config.yaml
head_dim: 128
d_mlp: 1280
qk_norm: false
bias: "all"
init_std_qkv: 0.0504
beta1: 0.9
grad_clip: 2.0
seq_len: 256
steps: 10604
Each number is 128 + 24 x the weight over its row's rms, rounded and kept within 0 to 255. Layers, rows and columns count from 0. The size above them is the row's rms in percent of the matrix's.

# layer 7 MLP down (transposed), 1280x256, rms 0.0675, rows 255-279, columns 128-191
size [ 79  89 100 123 102  85  99  89  79 122  92 127 103 109  95 128  96  97  97 151  66  80 103  90  84]
[[ 75 127 120  67 112 161 146 114 158 139 164 133 123 147 113 174  91 125 160 131 159 157 142 155 149 134 150 105 121 102 145 126 121 100  89 157 111 122 130 128  95 123 117 131 117 133 111 160 118 185 131 162 136 108 115 126 174 159 153 140 109 138 123 115]
 [161 126 141 122  78 135 161 130  93 137  95 121  99 129 121 120  94 119 180 130 165 129 150 134 129 148 116 133 131 109 151 129 134 100 181 142 171 139  91 104 125 139 124 148 101  90 138 106 143 114 119 129 117 146 165 167 113 114 122 149 161  90 135  87]
 [146 124 146  87 187 161 120 145 122  96 153 137 114 126 104 118 153 124 147 115 133  65 136 165 100 117 128 148 118  96 146 137  78  58 120 136  99 109  99 134 119 106  72 135 108 133 137 167 110  92 172 145 104 100 119 140 148 143 144 125 135 170 113 124]
 [ 97 170 113 132 111 136 185 136 135  95 117 133 143 156 159  91 109 121 107 152 143 116 114 149 178 118 177 160 119 147 151 144 130 121 130  91 145 105 154 135 120 115 131 163 129  87 127 147 114 130 158 123 127 156 131  95 112  77  93 161 148 145 121 126]
 [133  87 104  98 135 171 162 121 132  89 147 161 136 168  96 109 125 120  88  95 140 155 131 152 119 125 123 109 135 124 166 162 115  54 137 126 200 130 122 125 136 123 124 117 134 124 125 119  94 108 123 104 108 121 109 146 136 133 137 118 109 143 152 159]
 [127 162 167 147 144 169 151 131 138  92 136 139 114 133 149 100 103 122 118 152 130 138 114 120 121  90 150 116 113 115 144 112 114 150 119 131 114 101 143 102 131 165 121  99 146 155 147 111 150 129  76  95 121 123 116  78  97 128 125 106 136 146 150 107]
 [116 113 128 114 169  84 128 135 103  89 116 118  96 135 121 126 108 106 161 120 104 151 106 134 166 115 160 140  88 110 124 130 157 143 160 142 113 135 115 147 179 144 146 106 163 148 164  77 131 127 164 134  95 122 113 136 118 125 134 142 158 130 125 163]
 [130 105  89 144 103 126 153  65 162 113  96 118 107 117 173 142 156 101 137 110 149 124 127 162 116 123 155 154 104 141 174 110 130 100 115 129 167 148 122 105 104 110 107 146 131  81 109 149 114 164 145 143  89 131 108  95 136 174 149 160 177  96  87 114]
 [ 69 166 172 159 100 123 129 137 153 155 173 133 106 124 138 109 103 134 126 144 102 130 133 115 101 178 127 118  98 133  89 116 133 122 156 143 123 111 109 130 116 109 103 130 129 120 139 126 106 150 141 147 106 120 104 142 104 147  78 163 127 128 118 165]
 [102 116 153 159 128 163 156 112  89 106 131 109 128  68 136 148  97  97 128 105  96 119 147 131 130 124 154 148 122 125 103 128 131 106 142 124  85  82 142 166 119 119 126  95 144 113 131  89 133 156 114 139 124  93 200 159 153 119 137 135 141 150 135 175]
 [175 119 129 117 112 145 186 127  95 133 123 159 198 130 106 124 131 127 130 126 167 173 123 150 134 135  98 130 130 104 123 149 127 172  90 121 125 104 138 148 102 118  92 148 141 170 102 161 178 121 139 141 149 129  99 106 115 135 120  70 132 159 146 125]
 [ 83 112 151 163 110 110 181 161 112 117 171 143 133 143 118 122 103 105 182 119 107 135 154  96 128 158 164 145 150 148 158 140  91 133 113 103 119 168 148 111 128 118 139  84 139 155  88 120 142 115  96 116  78 132 118 112 104  56 116 144  92 120 138 152]
 [103 117 149 160 117 160 114 110 134 109 117  92 143 174  96 103 154 133 131 117 123 128 149 143 124 106 138 147 138 103 145 122 125  90  98 161 128  47 116 135 123  69 114 114 119 132 149 137 142 142 153 126 156 131 161 108  95 143 161 129 156 154 132 153]
 [130 114 156 162 107  84 151 135 109 156 108 139 115 136  87 119 134 158 105 174  85 128 126 104 122 134 147 100 153 144 126  64 121 104 114 152 189 132 191 111  84 121 148 151 110 113 119 130 120 138 119 165 133 112 146  96 127 147 153 104 153  90 174  98]
 [166 139 162 135  84 156 151  84 129 132 143 133 159 136 123 105 145  80 123 116 140 103 163 124 123 132 191 148 148 176 154 145 117 103 151 176 104 137 125 120 143 120  91 115 112 156 124 121 133 134 114 146 134  90  86 125 176 105 116  88 120 163 162 111]
 [152 115  83  91 120 140 153  74 112 144 140  89 147 111 129 124 116 100 108 124 141 126 116  56 115 155 142 147 117 122 163 123 137 136 123  90 136 155 183 143 158 130 118 139 165 145 139 160 108 162 118  75  92 177 134  88 113 149  85 162 132 140 115 150]
 [164 111 128 119 188 125 116  97 123 141 117 115 127 176 133  94 126 135 126 108 120 103 155 142 118 142 146 119 122 142 146 130 153 136 137 106  96  90 124 112 134 130 115 105  93 162 126 119 125 123 145 168 153  88 107 115 129  78 142 105 105 114 106 115]
 [115 118 164 136  81 114 147 143 112 123 145 136 103  94 138 117 124 163 171 145 108 101 109  94 111 178 134 158 118  79 116 138 117 184 129 118 134 132 134 145 126 134 100 113 115 127 158 152 131 161 128  89 120 120 133 146 106 111 140 131 160 130 143 153]
 [168 148 148 139  92 110 131 131 128 128 139 150  94 159 122 113 171 167 131 102 163 160 113 115 123 101 140 183 124 114 127  84 106 157 136 104 125 126 109 114 108 157  99  94 128  90 146 147 161 144  69  81 129 132 114 137 117 153 121 121 176 115 126 112]
 [155 127 129 136  93 151 120 152 132 112  95 135 132 136 132  86  99 141  72  85 134 169 178 123 126 149  90 127  82  92 156 166 114 120 166 117 155 183 145 152 163 133 167 116 104 141 159 100 140 125 150 113 136 134 107 110 158 147 115 142  88 118 151 130]
 [143  96  98 129 128 119 105 121 106 122 134  96 133 127  87 116 163 114 121 129 119 154  97  90 146 185 146 148 112 128 135 154 130 106 132 168 130 124 116 110 120  83 143 108 140 119 105 133 132 149 131 105 134 137 148 144 141 116  97 143 162 143 155 130]
 [162 156 142 112 170 119 120 158  91 108 146 197 115 125 122 157 173  91 120 113 161 123 101 134 142  98 129 125 151 128 138 133 118 154 121  84 137 138 128 149 138 135 107 160 117 126 108 138 155 111 134 125 114 138 116 115  89  98 137 127  86 127 138 119]
 [135  90 136 173 149 154 153 162  98 121 135 141 106 123 119 111  91 169 124 131 127 174 104 106 137 135 141 172 175 129 174  48 160  87 115 135 124 120 138 127 103 105  94 177 111  92 111 104 136 139 135 105 147 124 155 132 116 177 134 140 113  95 148 152]
 [155 153 125 153 104 134 139 107 102 115 121 139 128  76 129 104 129 125  91 114 140 148 128 109 114 123 195 115 142 111 155 136 129 142 167 131 135 136 117 131 123  91 146 148 104 107 105 169 119 142  83 124 136 114 160 120  73  98  92 154 135 118  99 132]
 [117 168 100 157 139 118  93  98 119 114  96  81 139 144 116 135 143 133 130 108 151 173 122 113 189 106  93 127  93 108 122 137 131 102 141 122  90 155 120 118 167 158 141 167 137 109 118 135 136  96 131  94 120 147 127 108 135 133 144 129 119 129 140 155]]
# layer 7 MLP up, 1280x256, rms 0.0858, rows 256-279, columns 128-191
size [ 93 101 106 102  99  96  97  96  97  98 117  91 101  99 113 102 101  90 123  88  92  99  89  93]
[[126 114  92 130 147 131 118 136 135  99 104 100 135 115 174 132 136 105 106 121  89 126 137 152 173 124 118 133 123 104 102 165 134 129 132  84 148  95 134 123 168 131 134 117 149 135 103 125 113 155 170 159 134 138 147 151 121 148 143 101  97 153 133 155]
 [144 130 132 129 124 142 110 112 110 113 136 139 162 135 111 120 117 157 146 179 127 130 131 154 107 140 101 127 125  82 130  97 162 134 125 118 164 120 127 145 106 113 160 143 152 111 156 160 126 131  69 140 142 126 202 119 137 111 139 112 128 118 141 149]
 [126 120 114 152 134  86 148 100 117 126  88 109 153 146 104 161 108  82 141 158 111 131  97 113 104 117 151 140 135 131 115 166 120 106 156 140  92 149 144 170 113 101 124 109 145  93 130 124 187 154  90 160 133 152 153 152 161 110 129  85 157 177 127 140]
 [171 107  96 107 129 140 141  98 155 102 106 112  83 128  80  82 164 108 134 152 141 157 143 111 134 154 102 179 132 178 162 123 103  96 107 132 135  94 148 102  59  87 119 139 103 145 119 132 152 151 162 151  82 134 114 125 124 150 138 126 174 176 116 118]
 [133 186 115 153 112 157 134 156 146 115 114 132 126 140 171 137 124 119 141 187 116 112 137 113 138 157 159 139 133 150 170 135 106 147 109 114 113 121 114 139 121 153  96 154 107 128  88 151 150 136 137 116 133 109 124 139 165 165 124 154 110 107 115 152]
 [119 130 115 134  98  78 103 124 120 139 129  71 150 102 121 152 147 136 160 137  94 135 123 141 119  96 132 122 110 157 118  88 125 121 111 113 166 136 112 133 114  98 110 108 110 113 139  95 157 142 111 179 143 107 113 165 168 130 129 123 147  89 152 130]
 [ 90 184 123 146 109 139 120 137  94  86 122 142 147  82 113 152 112 125 129 122  97 131 160 143 129 151  86 179 147 148 115 161 177 112 113 128 150 104 154 104 140 150 168 146 113  80 112 118 122 119 120 165 115 109 117 158 100 155 124  92 131 112 112  91]
 [188  98  89 141 126 101 171 157 110 122  92  90 124 152 123  80 128 103 134 112 115  79 130 135 127 143 128 108 122 111 126 107 149  96 158 128 135 119 147 121 114 117 148 157 183 144 145 122  84 175  75  96 117 187 105 146 122 127 134  89 135 102  81 119]
 [134 145 121 125 138 148 129 108  91 139 140  93 122 117 143 147 139 112 146 152 113 126 128 141 138 140 138 158 106 112 102  98 136  99 110 143 129  86 159 101 104 126 124 134 117  95 128 148 126 128  90 145 116 136 181 152 153 158 100 161 117 109 122 135]
 [137 150 122  94 128 150 110 107 104 118 115 168 136 121 110 123 133 156 149 172 122 124 142 205 127 107 123 132 133 124 148 101 148 153 134 154 157 131 151 137 105 149 127 152 156  58  98  82 150 138  82 123  70  95  96 161 136 154 139 122 131 137 146 145]
 [125 140  94 167 116 113 161 141  82 121 128 135 158 100 122 154 126 102 154 128 124 158 132 132 114 130 154 117 110 131 131 135 111 140 154 109 120 149 210 171 133 119 150 115 140  82 160 133 155 132 121 134 132 131 121 131 129 109 121 141 110 114 116 143]
 [127 121 152 181 140 149 119  86 128 119 132 111 107  86 152  94  80 140 172 102 140 123 129 114 136 136 144 191 126 114 118 139  94 111 144 116 116 103 147 130 110  87 177 139 104 119 118 131 127 131 158 145  85 123 160 135  71 165 113 109 137 122 108 177]
 [110 118 128 154 116  83  99 135 125 130 117  91 172 143 139 140 142 109 184 131  85 145  93 106 161 103 115 138 134 132 141 163 121 167 123 107 187 111 133 115 117 144 109 101 110 131 113 133 140 108 169 116 144 117  95 157 149 149 171 150 132 174 144  96]
 [131  85  98 112 119  95 151 161 138 112 114 117 123 138 123 146 126 166 126 117  87 135 119 113 163 124 118 109 140 106 145 114 158 125 130  70 190 102 100 108 141 127 118 157 123  82 129 131 120 109 123 126 105 142 135 173 102 137 124 163 112 129 118 120]
 [147 148 123 120 108 121 181  98 102 128 152  60 129 131 125 125 148  93 145 102 144 151  70 103 107 109 139 187 116 100 103 120 126 121 145 139  87 124 185 139 140 117 157 139 148  93 119 101 167 135 134 130 147 173  96 102  93 122 143 113 118 111 132 161]
 [130 146 129 149 101 147 106 121 126 139 122 114 123 156 149 121 132 150 138 112 198  83  89 133 130 115 115 129 119 137 177 114 110 136  63 105 151 122 147 185  92 120 164 153 112 104 114 127 115 154 135 131 159 122 151 134  89 129 139 151 130 153 121 148]
 [137  88 107 110 141 153  89 108 124 142 120 101 144 115 129  99 156 131 152 176  76 148 108 121 102 139 110 152 116 129 112 166 138 144 154 140 105 106 124 170  76 105 142 107 139 146 128 105 135 170 131 185 102 113 150 123 112 113 128  99 121 123  85 168]
 [123 114 128 141 171 151  96 110 121 112 152 100 199 126 146 123 147 109  88 127  79 135  81 140  76 154  97  71 121  95 134 170 125 130 140  99 125 114 126 135 108  84 137 186 153 123 120 132  98 115 179 144 145 140 122 141 150 137 100 107 114 146 142 128]
 [163 133 133 127 101 144 118  93 135 130 101  61 162 157 152 112  95 127 132 140 163 101 108 124 146 120 146 160 134 119 167 167 117 102 123 137 144 123 142 120 164  98 154 102 150 140 142  85 147 116  81  93 125  89 123 143 125 142 126 118 119 138 163  98]
 [129 135 128 132 136 154 120 101 134 136 122 143 143 150 138 154 108 111 121 137 104  82 124 141 126 142  95 125 124 151 145  94 154 163 133  92 125 129 152 144 136 110 135 116 103 128 131 119 175 137 149 168 160 118 103 130 104 134 149 105  99 154 173 100]
 [140 125 104 137 105 149 113 143 155 120 138 115 118 159 157  75  69 121  89 140 113 147 144 122  92 156 106  85 125 152 158 161 120 151 149 108 169 113 123 107 130 128 179 139 166 109 150 121 174 121 135 154 145 115 148 120 105 148 107 106 133 155 148 115]
 [152 112 131 132 127 140 126 120  99  90 117 101 153 117 165  97 137 103 114 171 127 157 114 142 112  97 147 107 110 154 164 125 133 148  85 173 161  60 141 125 145 117 110 217 118 126 131 131 126 153 135 137  99 138 136 151 126 139 152 131  78 118  94  98]
 [142 103 140 127 126 144 115 110 128 167  78 105 123  78 115 164 184 149 130 152 103 105 142 151 150 128 156 162 175 159 146 109 131 120 126 132 157 128 124  99  73 161 109 100  73  80 126  89 112 133 123 120  86 110 133 131 134 138  95 131 184 158 136 103]
 [ 86 148 101 158 135 146 159 117 136 135 118 133  94 170 122 100 127  91 158 150 162 126  75 163 157 114 156 154 128 118 133 160 124 105 142 154 102 118 154 170 180 115 113  95 150 139  91 157 144 124 142 122 130 152 120 162 147 109 131 126 144 156 124 124]]